Part of a small language model's weights: RMSNorm before each block, 11885 steps.
Each number is 500 + 40 x the weight over its row's rms, rounded and kept within 0 to 999. Layers, rows and columns count from 0. Numbers have three digits each. The size before them is the row's rms in percent of the matrix's.

# layer 3 attention key, 128x128, rms 0.129, rows 82-127, columns 64-127
112:529446505481506500502533516510515529531564419493509551439474430439455530499566484584498524508518468512509456489468479489433583466513566546507541500526518487504521484558433527513519510532509461
105:450469480490558547499496509493509552529547487449483533501428511541508483517516465589506552481497456423602504514476503449453478462498482572437452494443511492543532426511433428470490461516565504
102:477454511502441504511481546476431486534504600520560475516457514509520472427465463516507500501525427487599525553491522507453461449483465512554528498510539489528505419542481448465513500566564537
116:490468482547422475472460477437509536413502507469456467456547496464540517473456476524507489546537457477485527462523495536516476503470494489453494518606481508537519447456493532530528465505441436
074:568481521487492502489424570487550425483536484506461457397515498465506488494474496501466483535509517545456481506528459536533514540449515524458610505640476497465502466450506519501466477478524400
136:581522532523523524517547532494512513460539430428455565454525444457501558482527486566445493534508467467515440472490455494467598511479554539446499506562479551517541485456473562472528473471503436
104:556566484562475501476553398500551546500488464517475465526502513538528527506503511486470530562471560534425510490525459546493567503522474434499430458428514623472523529442500499544512491475435531
091:473459499379522468518457461465451560509506428569522422484518452569475538517561488525508493442533399556536465463509468524490470497499473466505506556515514489438520495514384496506544481604562475
076:503495515432531532527436552508509515497567458501477460445483486497503479530496487519442497471501523538495433493500504524484496527421500546479545516547473483457512476476453506486477494503567424
097:568551437506491540416520474475525472482528585502477488485473501517449504480435519526448528591484535490494518524487455525470565566528505488503522437517452602508510492449559545457469526440509538
092:544542580590495513507567526454541579440489486477504538460580470481447512470477531484527469545473510557446580485469431524509564508523574481478548498542497543489518560437534527483564507489480465
090:521483506502465498485539481505510564420506492545502514445520428446489559432479531530465527532502459471438520466505489498507544502515485499520513554494473566564526467473535630547542483546502433
103:441471530540471499548515577527477462527471517472489518567451549465503461519442472509554500415523423471537469507493509569559478525522486549450531469495512371493482493581551486512483480462518495
080:598538509537550545511475519509548535514518406468478514467495524509504503535477502474442436524477616520459523490511452549510541513480503481506543434569442508438495542420476456500485499457519482
116:387556509465465504565497547537428477464467478456485521422434485451481531530476434497509539493450581547471590544520544520475516536460437542493511497524512545508433505520485477500553504484505517
112:532499487415484572489504552472490544440434513500477489507488507492476485415510450458523528507474576529522517540479527508523553511479537513585461547499571526439438413450448512513566516577499530
121:525475446531483537513472538477494438507463450476469509429532492472470474415516473549542498435445483553534489557485543524526485452550525512506452579484546477428478559460523476514532561540560497
108:544503520542452521480466502489518554524525474521447430478503523542530552457518543495503422504563455551487562533519530578461515505564495548500490504409539507603545491519433489374519502536404522
111:593487479519477480507466444504535539543505470481483502583553577526512506448537604489466487441464433478554511497501524517525487458563473435572522500462501491496487510442453486435443572467473546
111:551501483522485477509523518470481530518557491531501416526550512502504534434533514464507468527469502548503603567468489613482509480588455552433533514472496538538479500489444472476482552514422557
099:524488460477453494512495470470505508462462549517439433465458511487510559472504504480549579486446517532519570548545478551422493531504480551453471544450559554577501505552433479434572499591440490
105:406477498445512515464465532562438441490480528527493487418410457487539513536474421517459520454508484493481445506553547465537517546449530486443483449482510503496531520555554502528495459539561467
101:539466527519481483489547479455518520536476447501557500574547524526447528484531523489548505504432569492547526509464474536483527487578495520472465576485579564466459503442504515507475515522495577
105:541478517471469515523474483464496493532510530503485443546449520490493563440545518537493475496490476535535553509498504519443487493581444524498541478466563512576493542508461442475514531523468487
103:539532522508495418550586489506521539533460446507547551502606508509513416570510485457526490560467586439504519489422484512534505450501538502530435503538510575452477454415492538514451491450463533
112:533465532466499518533523520447457554462506487494514416501489527489500511456585521469533486516454517551568513500472542526453501456594419517495523544542567536484485554492447452495531527542486489
096:459504458536482504526419488566549491492508539493473554495465471464499506489438500529486524452546433481448440550550480471508474569463514518516489495447468464576543421512512512491537479443540454
112:466501499513491431458526498581558462579495503506498588496559460573535436574430499483467467518471512443477551473466458534589493493412605495534480464512478472483483466463581571524463456406482506
108:544568456508505569509491487412448572489546497483501471449479513499471523441514483534595563545495573558517443520514503525455559523555442555530492510456535549532495494549467454475565525604483489
092:457539461554440457549465496531505520449536494512474482489464479540482490467456448483479493484493507510438520529573497523549591540482492545494478515451540567554564514552536514449487500467495549
101:527486514566481483420494488461535432504465558482511545591494473495554564474420537493491466473498415500473544519484419486500436453528465484483497553496468425550451518424518504476484539520505501
108:481514440516596484485569505505480453562538508446557594480523469500447440519560453461542557496448524465484510519449496535501512463471573504529501482489488435461453491560515516459497526532451482
102:432444453505507513484462527591540529502495496527472534515529478486442503509543511496484510452537466519491514544486501513539402546469595478497505498424507450535512515613534493489514452513530519
098:539516560491437515520490451477580474457444492557497484530477522567578465537408542548473446523515449507500498448541447464549478496472411446482518510532502535467493527427517546552463498455501487
101:518445517554511537465488528465445479474517585408487509493483531395513459449464526539566531477518404550571488471458550418456468534496509571452496455522480471521514468496461424504536499563501435
124:443462484525560531456450523506485568549546567483447453500478500526480550453532490516502524474532495538556468556526518541532500536470535592564470509454554432569486500566544420462562516549519517
089:518568474511418517498530499464477488516503524517520455448438531535525485498386399511453567584480531523493501460539544519521607533433482533454502483568501525507549480468466504539479504511466488
120:501505445573465493477500557558469450462452533474458488434496504414451493437456466502502544518493458554447523585514590528493480542561546521469475486486533485527536471529465513453561509529515496
098:517577421509490473525537485527506420467468461515510555463510515514423430531477446496505492513455578485451543468451467542505485503486529432474493488456444531473496528526550619455485496491467511
090:490503438550402536477544505534496503458482516472504462467441549449422490465468412508501583551448469496528527488458574438529550527488502511483533481490516500546561413562444551504467494527497498
087:554520506471519476500482495517533516493574514527470516587476469547525507508550521465541438486550530477506501492531384561533498443436502492462502516486473588514490501568612485418520477534405545
096:552521467483547400532488519605499516513494438535465528476543480562486409514530504531478532496562540510464497495541482658537506500516562479446524458495473571457530507488536477490549475449416509
086:518535385524472485494506485531501431467451511545533506433447532497461439501450419493467530544442529479471525487507480507478519534483503448501433511491468513530509481522518590470470490516455502
094:564539460546509442505482474426484464458462540503488451476525505436521506464470531548516503483504440542468532538535520485437434502611455508501453514512506512505456573403442525490534530530541489
087:532588379457511454513496520545469423477468474547462518433510498488470379507479447536453511529511493507452534488511509544489521528529523464429475456530484552490525506452486545500504483459493490
081:536500505619477467486501513498448471499476517440494513434512461506465422443450512536472541508514451564498477522518547567454527523587475555465516429543561491516483510489476438526568538536473463
# layer 3 attention query, 128x128, rms 0.127, rows 83-127, columns 64-127
111:542554494500518520504465524557482384535528497437543521430493486439497503487572434479426523500532499540471539513473508531465538448504496517528521491490509485525526520543501533506477535538548445
110:559461608519479485508473542496533483388422501538475496519500455575507469475554520576530519523473494459526530526550504530521495503530535488487575523453443511453533490515491559485585463554547439
125:539486508510483539484542466450484490534547478462504535493561526507473524524425436509553566510506535487484532538442535457486500487486525477466601494505462555522449614436468521533498480557519513
079:452458510495438475507482479614508550490430468489417441445513563493499464487455489521497480469502530501443523526521601510517529529537592526478487546474517449511476463535544484495486525535479486
081:466463422518507532522469501412481510567590496448538485467503470450556484543459449443528538502518509453486409501490553425518522445514502547512484561513505561486514428458425493528413512456484487
104:519483492463556469541521481444433491500556490537485448579491510505521547561509551510454492478475424557576483483503403496532514483511433465503491531580538576522480579507448436517422479513470536
094:538506501529476451511538546522499470487393531421481512477503539559548502555456509448496507445453578500475547551455512569502458514444532526497499515498529460443496488494534492562519566507462438
075:496485498489440476500457523601488526521416488460445488367484534520459467479516525475468466444530581521429518508542554549483531551517560477466460535507512400521486448554524473473482540542487484
097:470480576488533459529460450459481498512512429569540514454475486521483561481515500540481476568464460498601432492523468507528525496572451497496500501513458559494443486552508490497481423548509514
087:497536410553455553553527509438511535562578457497476458550581463504490542470427473537527557533491501508493428498561539423506446505511498553455482585432510570445427550530500550506508473505474499
082:534465500602450533519504493439517564542493434495458547507467487544492500462442507445513579443497465478501446457516519508528487552461563550384539570502489484464440570512487480466501451565498483
113:465551472440468534478449469538536462487456537529545480496464513492487479468493476504506511588563524493495490494509552444509558479555491534520456482509495451544519383454536533525486531479525466
080:490524460442484511509500521571449519509545457535458410474498540499460461509472560545503438526481547515462476467584528459470538537527479449475428505495529523522549419507491498512468499424500536
111:496479480512544535474532513519511446501455499508499483505444550467390450481483447439495524461434493502462480564474580457519534465487485505431464517555516493486477485410440482401534524561501509
117:521525506443418486539511453495549474499476518516527520492526514544585530557535510536480464562521535427512408452523469435505571477592547449505487560422419553509527455543531522557419503523546460
120:520567479501413512518536462533524479462411538491523480522529485480559444524474515537535517539517498483472454542520518452514628497538485497454419580519526553499555423460503480525494517532551454
100:521529500474522520536508546494556488522534534458539493534490538495556477483490516547517472595519498462590449455487437446515538481562580462484482545443473558494615452509533407529454569533532509
108:531536459447458499512518498458457490485483460532485532464541475488549536523436547534399494494461559461465485555542456472508475560500539450481422512521511516568549458508501467529575450507564435
106:496602439465454480500524533462435502481465521487468449511490456464551478482425507568495495512458550543489498482496560486512542495520523551471445488536536524511569500429447465493514493455528522
095:514494488496472478445490512499476500538515532483507452574489497530556506506442496556503457513486479506496467507538514394558524535566480503511451554540469504490522499405519441488496513573549521
109:432424563487553495506475480537579543488522534455479503537464539528469498474525481512547441523510469558569488453491514519511529462524415545509566494488519480514481511530474515482458526492459567
095:522553424440443466535478518454478511441449521533525548425478490443569503418508478479447502488482460498432487539470495495462507524503458468502485493552517562514498480485504550510522487537543440
110:528497504495464476477520451527514441507430559622520470497505520503595495550450490514503444524461541507476507478513500404557562490513484456573438562483474446463495419471550486528454499487538501
101:550544488477484498546554500505489506506472436451474532478509488468458535435536527518489589423522484452491436494445499494454503476511532490456546480579549548523525511524475533506530532489500458
108:553551468486485490466517488494502470482435514542496461448533476485602536458480502535443502452460486500424506536511525508464530495532405510573490522572489525486505473466432545483498500519559409
110:435469547518499420493453510497516536549509489524519513576457493556430426533520521458567470576526529509569536495492466514539452515474503529500463508411485478462494540520543468513487493480480558
100:450522497472496501540526532491457566529532519493539522521483540519442543499551511436522514511557498470527513460401471456454434436467553449489559454481508482511496553552522480492493523454511559
091:557571425540398502468507492446475482495482459517590511508534510496535453499514469520504536550433486480468549484489529440530537485511494542492487479588435515444539454374539506463497453547563463
102:442534441521439509451457487501472510528543574500539482500497551504459517481475476469532460499508564503486510542474489494488501436455512496508411535439467498457463539493553448471523566538510545
090:489514523469528505565466572361499474542509476533498475448463456538516503485502455431505536621453471516581518507530526452571468483515544493465478453495453480459551459509476467454466518468536527
107:522477539470416513476543548415429510509482502511552489503475459513525512487490502471546548521459502461483550433403504453512506471438563456449511504557509481455495441457470543550513447451502480
085:432475504436461536462516498572483458541528488490456503544549544454520496544524469470520442442515550511451488479418487567503447528485511496473525524527551563530461533565537538464474441499452560
109:501482483518592460539475479556520535496528490509465504536487575524459533548458545554434453479557531516500428528595468544457465554523435513510506470408493521543491512529566440530499535478477533
127:558499632543484517490500519483515439444476443471522559503540434469516479497559562531502479525442420476494491484512469496532460536516513526487531521546482485453536443494457525473494407490485494
090:458501459488507494428463495492544538560536470425500483489511526503505411439453486495536502556538410535525508446419565475476465541550514547543520433539545499557461525457534457522452467505522418
101:535515477525522502505490480422439525523569513478545530507518526563507507512507482563462528554512503491494437458548427483420511476523504518526533441454438478516512532504492562495529486531535457
082:573487570511425515484505512482441494504475502516522432532464486500476497496506522446522519588499467496557531489498515456592558484478568452482516511521486468497523475544446466445511492544486541
093:529532469490464500571573506429448501508484497592523453489469503544503536535480443458501528495538567460519553508507496463516522446492526443513498507431483478436545500488476524566507572454522552
096:492510484582500541470502486447501450548518531453568561507515447508492442507566478492559470459451469514482491483465433511531486508525536496567550533537486500509489579519511553422546486577488486
095:484576462448488497488516490478576496480487494482515462510543524516547582390486444527498522523477556452455526472494527475462468420523495510534429553472505502514514472490597519626461543453554477
097:512502545406495452481538487539491483473477549519493471579525544540505556466477470471457562560511587432527547468471550490442524430497541501519472468403512486484509451478553508593469540393524496
084:513542446519479504581509472459427462583524521539553470521451523516551491531466443499492477561499537535494521522503416460522523511541480471526530469391482562459536545521486493553501540523537571
094:555524519502458519547509514507483532514516442553467490530502548462503545619414544506441510517556544473575465534545535475556547569509541493425464529487468607513511371526452459498459462514475519
088:488506503500483463516566480502472526528522532556496479547526553533509543526468482510463499566566583462547529511495494464516535475497499482591458495393503566468515460502514517586489523438468528
088:570422632498444482465497521487434505479497495541483491621499534517459485499530561474492503577524514489564441453506504423508525483469541513467469481466494499513477429477521496473489435502473509
# layer 3 attention value, 128x128, rms 0.0835, rows 64-125, columns 64-127
093:419469490555479581431484410482599462488505459532492561432448442482555515520471450517490505548566494498481442500428504541500562501484371539472464551498481571505445495526502539496458523506467498
101:455498445469533537533558564563467461536464489526546476568420529529472465566513482535521479555473559503544510496477469485528457589483368530468582500540532449493485531490499443509413529567500519
109:499522534457539571537500446555575474577469486510471526428453577487532425446497521533470488488559489460593531518482506551482543472515478476584553538511474421429520467547480497470492531472451495
097:488540486525493510459523438434493542474512507435496449479492471486551539490470437432576543467490462567434539481514500549486557483584520497499451564512510581562512506446556585540581545515491555
094:496531522463424529504468497524556488528472590474520503558515436466515497519474568481520473535591451541519519502501461458495479500539446512507542445531446504456493520488528483560451437577454534
094:516508550546444429450430464465540529461568452431509553540539486466457477474520531506521521544484408495473489518496494442561481414511540486486511399497537522511548540538588511503506512500461423
091:494496434540530527529536540484534526507485375538502527487481500481460580427541484532438462535542425469508478468497472556481544493465472548504544483487488531458427522540508397505508508473568435
087:508508470511530528505540503468456559471518476528478516511551457451473457473547507464491486413452499529523440534415480468487520420469430549457459500474483514565496466426451418411490505431541500
093:473516519484489614503483475458475530502519466487473524438522503474567502535504475468474530513450497480550450466466467518382543423537504488488482509460510543460492489525485483451528473441477444
100:447504524485426459558465537472508498474459501601474492451580483516510583481469430511489521448544521461466444511435462507485485466480538499478424548493477554451476498557458481487544469435465468
099:480543486450473565530471484513436485505509530505517511524535499522445558565422460544511455530538509514513486536561506514493555565447450540463471513533504616527482546494516596479471448460529479
092:511485487483457431479528451483641476478486429567451441500500533488491475435470494510503465528528487495510595478515535559573530489488494519488510537524569526469485540521633575581505505471431497
090:442497558450547556498508494459524489479459511504491399509506598512455426455542519429512479484402543509553481541435480460504426500498542432518398491519569556507433475556511515511484512565446479
093:456491532552554553520513498544493524518478504476505577521494489471397399511509527440514502488499470451550440503463539475492511459383463501452475464503570485575525498533482522467441527454455511
089:513558567485524491542474476467557485514501514458509526521534455500507482387514486464540502433477490522572478560486515481500517473490560438567434491421482536512378479574577462517486553534481525
108:515436494475504369496570498514426518491485611455516435497472497510531522458461515416508487452462550501457584508507518508489447499537529437497497561516550437557511536467520538552472480525463545
093:471500526524548487568461443528536499556460502526466580442521468491525403497526478434502545410543527518550444527391530467488533455485519482498511508427521421505470464556469465473457515481430522
109:509440549483506498494417490516501523453499424505492487469575579532461515492583518516503515449514501490455454516494515459531424466502557454546528462525471484500548501502415502485527478452541448
104:446495531493523465523457447523497560518484435439502497453576545520563499514542531433499536458485506498537454472491517478480470429577542413577492518460490496506456483522446456500493527470415480
095:555415507442468513526465555518523497509492540515509519477506446464413560460486484482519451495640432541434584511511444515556504550455470550516556486583477489431512586500497480520471467448528527
103:508507574497584563528438531468508498487481569449491498505539487501511497457578503526559501369442427536482433516420473422538411473523544489514466482487484474538489477517496490471506524486576485
100:542496450459401470470454527489492492495523516498497513493489401462495507540508502569447496568608502504448521457534487464507533528505494540510546471519443497453583484495517494509520461527520483
097:480523512478554472564541530527508499567473536469526472514476485504499458461521497401545494476481475577533551543471499521494469510525497473543526500518531444489453533457535420534453534564412575
090:488527453559536544458468503515505468459546481463523536537462458503537544565488497579489503521454526479484495481557460493495523488506449532414484517464425494569535452477476474509486502483608512
102:544572570523478514548579462513412534538528585476494503471491520462518482448478513450465495516472450458573483547472504501427536452511496452453470502503522590552526473495543528438504497464464500
094:536505472485453455541586498512491499513449552534498562521420464466502610413416483543513426520497486516523495423445464545459527493472488472492510540567488517501509530540496557455533482510417512
099:529565464550485544515475547468485515498562508469499503512466452477525529499560459537446496505536417535524497508470488449529532509499544538534524398523492521456584498537512436494542529557583494
106:532532524448476419487520522536494504497490507507515533479476582478478500414528515439454455569514456473554586538466560529489510399516550439588521502502531464461487500567519452502590540569452497
105:466477553538473396568482464490468510511477473534502510513534490528443436451536505406513487451463493529507477531432502532501461461453495435503477432504573540467449531524471470442466481493437503
109:486492552523485550507470460514522491431520522496493481516549540493462497554485538604481508489544534440503460492459472436571493514472502489448469458588485555529580498469461586465523522475515445
097:473513493422492436495476515530440451577436561507530496560481591499528513452470519462537446550547491470532584541541505509485427506493502463553524477486479501405412529591550441508490522587438559
101:489501550528508583480438466538506476534434547476510553519454450462574545473454503469542522428529409440526476485510483528445475437517445494462513505454421556469513444518527464412489482406502528
112:514565483588495515485524478482503448444448595496512458454483508492544531555501449546522510481440482547470593538401530529550502471504494463485468522448498520479517451480480486526533523529594511
101:516552431518483503481523472534532511455480492580470450432551531572516489545496476566489525565540415445432517542557466580524556494493482501459502489509482536519554505533487565457587491538449511
097:542503490550459464425568509528590458477478448510518500458413557524532499483543487530497540494459423433529460475530521527574486491487499470392546475528484535555520493535539541525494426507506505
110:514524466575586487528542433465472546435499485523511455490489493477415575565492521580477446487488500536453535513569527566469530451444450545535503555504474465510513480463390542459467563438466490
103:452497543429470541512526520482492531496511537459527497541498469471502464452542454512604436482502514531586518436492438411514530459561502517527542527478561447519435472544499504510476503508516505
109:513540424504450568512507525480543514514466546504483413490483536528465409476508480458470526505462379536501528496449469515546539539476560518517431466452537445508507524472484489507502473501578494
104:503531414504467521457507524535531505499513471514484465452519465492569463503499411588519518558561446459468445494476514564510545482509540502436505478523503478525547469564550495501517451550510515
098:526521480461516452520494422563457438545512446467461510441456526523477473489505515468486569513500518527452491466561500601470512522457561460474490501533522479503507516495584563582502475471447492
100:545510445526559426487493465495540452460544440456462517448472497506457501568503505481474513496521481477478529566539481581469495554455488466449524472480465626457553519487525513502573485505453474
105:528453499496454442538516477481504438487563440405457536497437479465451513507566534409436501529433520456507510520452499533490511504560480493482433477453495506457495484529503520446525485484453449
098:543480520516589540480487524467457438524548490552481553526461509507523532515529474466458503483495488538560535503474527538474558523572493485530521465512597434470476466550542444535508518491545498
114:468465552467585508488553543479469503549493524540527518544535516543501504464525513402469508469455541491535508511486505432491470433500475488552467532468504445447392512495443523454519597455459522
100:403560512448518521478495514526551533455422508560524448467591508585560528500460535484495494519531462531484478522553423506505523520515427490541538511534436524480540502514546514621535506541487519
089:518483535550514494499521480486479483460518571499515559510496485415628457538533472489461439503505525538548501480514488489514474457564492461401548519429522506539529486472443478460487416517490484
101:474534441486555518542637542545510555555527493571517468458507537517516488499523468449475502518531491536494526513573529517472523457438533545515454502499526468510441577535474476453514540454459534
106:520520555599465383551490482463448401497506498427500547564410475452451533514509546481455501521417509493538531508521514520488490515492523501470439487460513503440505509448539532507501460428520469
118:518498560544558561465546549484454505500498570496473563516489492406459537536543512535524482499525528524475530527450559466502499430468571551484515502473530426491503459478425490444503560556514518
109:538520513531488548447446501479484577519500511490487501538517488474455550504496509594526477480573499469458489452472527486543528514504520547486565479569503441568572439492509485521441439556592515
106:502501522523465510527558568490544491503532519512500444448454520519440491471527538443567504485436428565505481398457490516502529488477470476545517488551543425522397476543511477538524503484516507
094:523532446506476471506510462515569536521484382471499492472554507492458505526472506574557480506532500497501498445472422498524526542550540514537492460540457588532566520562598526588462463482510491
101:505445450451496516485543488525488506549537479455510549503445517461524442494601436491480456466561520454548530523451557472462472495496541443477486487451516580515513530586485470467437495565515485
111:546451594507451460456438470478552541550474473440500554557552516494483473480487514481477481494455502407527467496409485433529479469567542508479503455475504509534494474526513534520430507478578491
102:481571498553489505539542508505436451447499600507506431474485495472608500507458411501483494540486494512456577518503530522556478485454550496445448565439515509481482505420488492414528490496512509
097:537465520607481420486477515523474449522467498540473437442502491500467508506446466521552505539481553495525485492486460506496517522516512530504545468510508469459485468486442551585481524426445484
109:511507478489561453512556505504451553482541463548528545492536487550468533518501603444429483426528546515523469515535508481551498530472492511517537501488478512541511601497468475531493448400451478
093:542498466513615533503456418513450480517508496569481482458470499543447458524510510503424494457481487502411496504496587554478529533474508456509523495562537460561478488536509448458492520466438522
098:537503508630434524427507554509589471528507452489488539485460521480481522517497500579467506535514479463501476488478556489519514504465554507446509473511468505513509465567549497516462433504559495
086:502500442484486522468432454511557528500486476461507500503496514500486509521525499550492477476580474492431540509516556487455474542468534476493579490544509533514559516456540430549469417586558511
096:518479444555451427493503416539517527504518493547502444467518535525531487463465513518463505521424491475392448493537507495462454500460442463455519480507463481536520521478507548500462451476448510
110:479516442503534482538596486538511400492483502539516537458456496468527486526553412501470503532526524503558530539464455539479537592475523465477490539475469535440546521612556514505440502501466517
# layer 3 attention output (transposed), 128x128, rms 0.0827, rows 64-124, columns 64-127
085:519492531470556505517544491524510469465514505488452492529496494482518525490535391476542482525420493492587510508529473506482440565524502590529473482459555469489550513518419397492565442474488545
100:510550479490517462520466519503492532534547492388483457519573521521524494495530422479501488535530610468506474455458482511514473526454460476507488561504488493505514416493472543478478479465504446
106:505482472460452482498518480511532442530490499486480504470511511528506515506444495449469547528526497471485546485468536484468532486515479512519450594587530483410518536420425454488443498553471524
088:563511470501475538510531522532445526497465462545515496539466526474457483459473502559533481473410467514538521500508488521514471492491468536559541405465479496530543522495487454532480482508534486
088:572563536493542463457566551529471490515450481494403483530526509553536486570474447516486476454531527556502499449477497522500556516511477532498581582543576470477481506415480510484503471490488482
095:438433564527595513518560523546486466514492555574461503467469486539439489506481525498486483482507462608529481567542525502479501536560577473512508545496497520487475516515483488533513524458491529
089:418482523496577514512544524524555502491561524504527529457505479470498469541537528449430497518515436477555560508508485457530471548450504504598490444515446457464507506536479503426510532501468536
087:448510492440573478422472508567534530550506426524604529451451552502496515527532563513463524544474497462502503498567464452480458485501504502423508446489491523525505502614484474458526476603517523
095:475449507529466487414504522552549507489477515600539542473500526486450528501489495515470462447489458487508508499510517516482506516489543508511462511501525502481526513470538453531445459560424546
094:482455559479439552451508477412508464473512497487522582489518465484537470513554510461524522526479479460502515525509467456495531534488469499513459397477488468524451477506590515478544536483467538
093:407491449570455480452519507522461548526480524472489505452471494495541575440540538528478527448446534493490535460476476483503469536457458512558479432445465412566546506443501521549500488523519553
084:504483531525452520541547525466473460516498514520543512494490482491505480475442492499524519503421468512537496499505513471483503495479469510557487447497471496456527495426398488498487523476487491
091:495448506570454467508514554511492545516486508492564550470460474542483486512449423483563528493570513484517457576521519561486524469491524502515520533492482569515491509456559508544509505465430480
094:460469458481569475511534552572519496548499481495479507458460521516515584481528491482475507500510440496519485565549552492475459494540503499477495557490514510470556518578434501492539472505548605
090:528430494523524544507572490486470526534417473478552520484411543513473505540469511511519531527549494486492524501548545528539540469548513492533501560547507498525538508441432458517483512513432465
102:557554468519423600524466519429484480513481501495508481521541514519519457491445515520566527493532530451493516520485491535504505490509517540509496488486455559519497478477494549554571509486534423
091:538463447456540536468517486469487465539492454452534500481479557467519546522484466506494507595470441479501473540508542500543463472516527473460462568543551502452539490593415446431470478556555571
101:510477528494541503509509498453499520538511497522529540448492432480511513488538509519467539539539427503487458501480511445519514475480501456498512466469487493521483543523536526466479513529533605
103:537478519482513628501501533452500485594495505484505550473508469503503482504506458532465495568587434492487445532465507483620490494472491469490499539548492526501497507548468448485474503552534531
087:529575536491515467469568535469473513516528461540481504508525523484579472536557528516450484497469446511521498431491517467509532485500510504536509473493540418504468524452490535466523514517516522
101:472426469481542464464489469499526561545525445558599497471426524484449485545568511490519526533531512483520498570497549554465547459513505437517503485450536499544497510511533515527460505500472564
105:512525574480540451434498495481491469431520525544444423569570504538501468515485507480491461480443523552479483482498475497460522515548529510448527501499534478461418515456549501487507519471492482
103:543548468484529543530519552491452529548453431432506497513500569516534478513493481525501492528536501470489488457493513520577494486495490503510529567562531518482520489517400471467489494514523440
086:483521481483528504519461399555572495497549469533494495534478471458505509521539441519511463497507595498494499500511479440462478504472448505449489496473486523542513437568527521508497479479552483
098:454488421543477539473511512578510505489443484536461525463497537536484532519456580472509521413506456536503565539555501540422516526538525521520491539495496514483537530444497491560516497526474479
094:520520414496485515500549488507532511527524466507488520496545505433508443496444504488508499456480393469495591512517504484438479559508522561578494440503524488487547528406488542545477517502551530
100:503503499509632456481522490596519539448465444538498494532481510497425489512495534473504496486430462573470483515548529523470523526561577494504510532479554521483456487503549467459462514476453483
103:543440481536489521544485516484538472574495561510509512483505485512533417487448493478497514500571406548483541524538503562536541481557570483529565559560475534487496480441504484533468548498476456
107:459473495518516569491514511513488546536488452480515602443484512485521507521498534507499541509505414478499473533542523470517494532467564481518505511520489514524485538558459500487528520543547526
101:472504495492497453482479528576506493518503441520450554433482468519486542479505511472509529496498461558499473535528518469449506498511485503521463480414495508528512484500547543488468509495546601
099:542486493557473491519513488453503509493495552450463498510515460534505463513464448443491524496580524492476544472472515514521517491489525513494566581590497501510494492447466554528515517509482417
093:519512526443505465492532438515554491496481455589450501463484505511500524558544456475434465457518450477527578492534524429417486500493473525501489551508543476479528495511420467553522495554553566
101:540447517459600509470542496462464520538501444509519489480525532549425505461453499526479477542491513566519549532523534487384509539471493566475561502485549517478513469470471530505433476520426474
098:523471458540479495499476528466476584489461485465519527455526468498544498454528556425486467545562514525544496526461529453440435481471516548479488561521514510463504525503424475530494459551546538
096:508479489540484545564434483419493587538462539483529516468561501486502531510468476474451477430602586483534469456513481521469513438413524467471458495539498514431507491452426435505495526560483482
101:444471533522573527467475502554537473535520549520398571482504507525479416442457562500556476547489434474524586595478503523453437600556498508474568521514490499513512536547477524522541523483562545
103:505492518487508460482478465582474465478527508536552483514466510454476497506490526554450490452505473467504524501463481538459507503517444487481483490492493509544502500461552484498489558470502439
102:505511439446472508454513522486440537505539478491542517489521507519521558549571562498513496591520491579495489479478601522492463519454492536493489531545553558443432546438486471519492482547432445
105:528436471469442457539475531518482567478456479443557531499490508512519480459506502411443492508550576519530441514482448473472507433438465518429451554468490495488522473519458480480497507542458432
096:495551481500542542545513569407462535455470487468532498465542502553557494534516573486505490491501551446537499461493530483507503480450460496531464561615487533523534497478404463482530466550594512
095:472519500545561528497514530482498516533449454470510514488499465487546497525463522444502460465503494472505518459549531478536481512469509505560512528525482487464501510524436479458489448533556587
110:429643467478498531487449465536480478485574468483480472496521510452509518523525516502469476463505490437470503485554518516528424571517455527567547501506539540516463507466517464507524419489540569
089:491503520448598448508530535557489518454492465521501495517475508511524521568459503466469517476448619503508498490509489498515467461398517474416428497486466503493453489501459486446488530454474515
124:515534583466521515444501452514507448457557510544467442524485495451496518570556502545500468483492458522472418471505495501547496520564521477537530471550546512541465531441599551513510492507495488
096:541440535560437510511476541434496557472434499549528474444521442507513499509506452501510519493488420509524567516496490455459504432468568490480462486513473491452567481527429486466476543544546511
087:515520526458518499485484485429550500518489507476518448535484531421455447499491452527486506435466517483542526510458477467552528541543451495553550444455537457475459508468601505495487506433487457
107:516493576484541473390495491542534457460506547466446520553483486464511500530514532540489479492566472519469459491468530494553484545531517496509541486563496498501477570448519591501543505606460538
099:441563429484550573470514494499503459528542495498468476476506540502472539491511518539541503487470455483461549500536572516532495599558450496537535510560572506517527464482457504508511469481488552
106:452482507501567440496517473556520468494499483479432511564478548490510509487475549478507481525497541502505453550492454537477510535535469477460517514432513504525473488542545481503524485429459470
110:486458459533459467578506512519519537541459502522547562503496529573516474460467479440516537535459582509538517544491457505439534473445471472444474520404443511499494459545440466503491541423477462
098:520456567463554463443456472615495462492505519519481525527554489508574520532472518519467475489537534476487591553535506479461507503362502483472459492546470583503517489475486513488494507572517510
096:403500392578460493525477549492480552524463544542474547481487483519501513464484531470474472497503459497466565492510515536421490479480487513538493487473521515471470532491377456533519559538524549
098:491575532472516440483466423503502511487497489436540483562501496416469525545431538502438546446534531470485416478503412536527508472503447519557592483467488501489381515456534507494527512487464508
103:482600422494411525533521467488448515544581509554539464494479536478500544522530483491490518504476555526482475476548472523480505440507465476550507517468529525500464492487523451560525510445501489
100:537482517483572536459542460448493492525504480481539456493484541502436458465529524574495505510542425569508481493462564489506526573595478554528533487550586456507512524431554559498465481515428450
089:512536491521470578535563532536432539509445491488478520494507538546519558430510532504433498506546523528517496490485536525438489468474488460466437496551547496526531441533498469513528550507571490
103:464486535542484535457455521491603483519455540517482550473513449516576512559509426495513516543452415474487546489518499471598494565536566451542538438496461519455470521515510554468503504504533596
085:494512518501555523575465565507482542498470539527524534455576448602495465556454519418553553538495581501584524500498463451496518496456526543485479538508428535481472507492520497477535488465543566
101:480477425516448497566473499499500556485449525469480528538508521498498538498467486458496508489548582522489479526519442522457512434482469488444488535472519496446495465516385421503531515496461447
090:530474531529506471579538527467485530527415537502548551494528490514496495491436484460540564442454565487549501513479449479483559430422481488501501540484415478483515414532472470487455507438484495
089:571537561460399594510487516444482530553488560456513543473535517504480462460525495527488541474552549482590492507477515435540504498467515507552496526535493487514532453490511506536544530518576477